{"n_layer": 14, "n_head": 2, "positions": "rope", "rope_base": 10000.0, "tie_embeddings": true, "lr": 0.00147, "beta2": 0.99, "lr_head": 0.00571, "warmup_steps": 412, "decay_shape": "pow", "train_tokens": 93500000}
Each number is 128 + 24 x the weight over the matrix's rms, rounded and kept within 0 to 255. Layers, rows and columns count from 0. Numbers have three digits each.

# layer 2 MLP up, 640x160, rms 0.101, rows 600-639, columns 80-159
132134156132124131085111174095129134132151100145110131150143106166142125126105135143155089139119134123122202149172164118172075113151156131109128073091087123153118134130112125144091129135113103159130176158154137101120150091064098095121098130
121143147124116122097133136134120115157097127133112137063167120116156151120142122128164116109151174122113148149182113136141100141128103160088171168130124131141104126087110167119117136121100150139143119173118093122123144107123157190163150174
092129169151115123113128154114142111146112100139101118108145109107137088114140148169167167136106163138143152125135128119092167160114150146140132138124125180111101116136150148155133116122119124137136173120158112123107134093145111126164131163
111158117135132131098166164125179099101110120127102129083144115141125123138100136164167156135116150149097135134117146106125189183121140157126174149152106136142097114159170149162127128153134084112136147133123116097159131142127118084145142128
099162141100112125127145143112114138166121115178098120110107119189133110148126137118156140117099107094124135131146141152108120134145084170116157102182152131147170124129112127140121127142124148131099120130169092087139188100130162143121111124
127160160119139088136131143093115110149121093139094132129126108174132131141155098115151156136120165113128145140148156083140150143137117117090118161147117132131158142156101159163158085117146140134113135137119131149131196111142130091103115109
127141121128160088117141157125112143136128167126135111135168088160171101111148125140093127147105139171115108163111128155163137152151096139153156182116119058125106158160179121157169134137132102162114150176143133137130176143142157138096139138
112123118134135104105141152158200145106116170107130148117142131120122178141160126147115086155093150178154105104136137131131140126171178145155120109133106086115127141094152120152117116133130136171141103140125136149124130150130088138084133119
161176141104089115162084164122147126126141117141108186148140141176134113123095127109126111113093087106124134150117123157158156163162146144105111118102128099132140158128091139138094118158077148168148145176132126083131159154108146131137106096
123125131121146089163124124113160171130134129169141109170151164136129156137124100101125092145115147137092117142101130115149144150118145131144119180147117134113149136109133107153175087173109087116131112151116144065119129130109138087132150115
104154139144140159120133155110133141147110110109106147123120125160153147125136121142158129124115140120116123130122166120116126106142144165130141124120137126131130149117139146170131140153126132127117115159143111138135128124128139118132110135
126121102128124101143145126134178122143164159130118177167116121167177101140145111105143138136100151094139147120147143122139115151103131166142109100117091131125149151107125152142117112179124141147154150136180108127109121153119144121105118155
086138110166129133115177136139137138189177085139145141140157128116143133116098115126115134134116159128155165127110132092114150155146135150101147117099140189120070164155117129117151115137150113121066081129127161133119086108161109127132142135
129128137165116107085185132143146115169133120138130180100104132117143099108167181145132088101134160103121162154159151114137099126145108110085158120090095122140088151110130145144184152131140112124128104137143082105139150139180124091138098162
114199145139140101116117138086142142101113092149068141136156124126136093130118163148138154146086157161152093160147150129112161129140143134112145177144120145136120142145098124137164107146129140113138161144148130112104141099094134147112131132
097131142141162134133129099128172146118132090139098136132160129146107159084126119166136108168139092164096092119133121127138182109126189112179127113149134144099155110149156136149107095128177109118145114143114126094191128130145120120133131104
121173127145152118127141183138140147099124086127098126082194174148114136120116130114141149120126119143156131140163142129101162139154140147123160155124135122119122099127154137155119138142088130143162133178122100119149122098119179140158123123
134143152157155183087131151122096121154146115102126115149145096108118082126137140161111098104122121145100159131176167119103125130137120137076160126108119150121124091123088117162152140189094156135124104133142108116116198139107170120151153115
100123124160142120139144132133131148121160125166114126164108166139112112084105144114098144139127126148129128103124141137146132128157171170121129107139142117143107128138128119122136089137118136149112135159098129125134108124140125122079127084
097162152087117123147149139098158132119165129148093121093129110153149127134142147146126148125124125156132110148107140131133127118131165154105117105115129153111091114158151166151148136177102089152175151134125147085122131140124088135094126114
099130154150112117158119166146169132145111092142156161157128121128146158118114120148110134127091157155097146101144152107118082118126114137127131163112111156150144165133100138144147092114149145102094130136150121163132140131090123116150133157
116153150143141103101171151115119146172124089149127158165142119126104109108139110122142152093101148084122153162139127086117129110176123149109167148112127125146086108149117163164120126138150129153129155172157143118133160108142126116129116137
125115116167165121138078159147178182152116122115111103122152168125110148092126101147109120082120102139149174097139137108130095203148181134180133170106121142145126137093167158155115145169086132124151096159121086132148093146181154129127128129
136141137145189135114161191097099164136165102142123112159152142128131143080103107152107130103122123165129144152114159097129112148128172149130189093099163119063075088136181155160127128175106141147143138168136092110182126146126137125115146084
131134131151141133123158150149119134107104154119111150127111136147126127106121165125117107144143106130151142163089137159104155130178127131131150116121118081177109103122111149152143148132149160124131120156110113081143156091155107151103084162
124129109114140112151131122143154181129154154110123118160130114118095153120129126158112083165096145105150125111132132123110119112147152149188141110134153148106129119113184133146145143177164138117153126153124077152094125122146150106103149089
117127139143143157130144120128135155108111114107147124124179095103138131134174114159122102103120125137158110112098128153114102138082111158161138123126151135143139115126169142156133145200170098106169094141136103118125132130160116169110143143
112127117131130153170116143085129128164131135120130112121176121152150145126116106164121155127112157173079127156123132137113132168131145139097159128147138100110091105104157109158131102146128126128103085142122129100111175192130133112076139155
126160130139146143131157127133105115143118164108135112121148129153193139105136142138142094144141139136116112128160126125111121154153143131177150120088119122145125127129097141166114128139125144124096082133136133145117127179124140151081127112
122125101141166143091087125141150177132197130106140102143134094145123144101124084124139098138141149158088131097093180093152136152135175160118133117091136171113078136100119140134177115164126144111077131156113115135129116161144157112153135120
149135172132155113112174158119108089157097143153121126132149110188184143126172136132141113093109162102108154187111127140143143161150105124144122162086108100139104162126097156145112109141126122151142123157110116139092165124083126136142126172
105139167134134130155108118112155126120106132122124122179087146146134129129125111101123137160087137128152135085139154101131118142121132132122190113104111122087079131124103138136159090155114165123107109113137145130130155129151094132133125143
163129157136124088150124102126192164121135134162124171142113176132128112131155128137133135146106105149174083077134123090090100180218152152132108119121144094121156193114124110127161078142081122177142131189113158125147119120146167118099131080
120157144146166108074127147105150147174159090104144163143119109120116075082123104178147130080114130136115165119126142109135127143120116146115172148138087127086099125192177184119093129163101145110143091147180123118130179150150142117149126154
083173087114109114139129160154128127124138141153117098078139140132134103094158127101149144128078140120133152172192122132122135161165114165142158085098094108105127148110104157121155117134100168159171131134167138167128148117126162151091121130
085142163128140104156126137114183112160135142177146146130095107186165086153100122113172090132093128108093131152108148109120107087144192127128142099128122129151108184124097125146132091132142133143101185142153090102144164119117106155157100115
123157142134144126149140164097170121136094130122108155128125138163160105119160104124109119127115139087113144151166134143094118147125148120135141122144124112160104144116083108136165104172147154111113118153137104102104162124148139125107094103
107128132173094078115160111152117129159160138224115149133101086126162123136113100097159117117127133069084151115146134116144099095090117149105123108176132142133114110148099142130134128129132143205120199137167107094120099120128158108162117086
122119119158118102131127119166161132070139160152078131103102138149132123159152130116144101128133123134150120103119129126167103146136094151140158121138128062078057110141171139129128112140131153164194131147120087102143125106153130155089128117
125130108170149131099165131130112111158064156129129135121177114181091117096128148166112127112141148152143063089128167119084144126146162152158143117144073146142139161189133120128136107106131089135149115147149116140165122092163177155152124115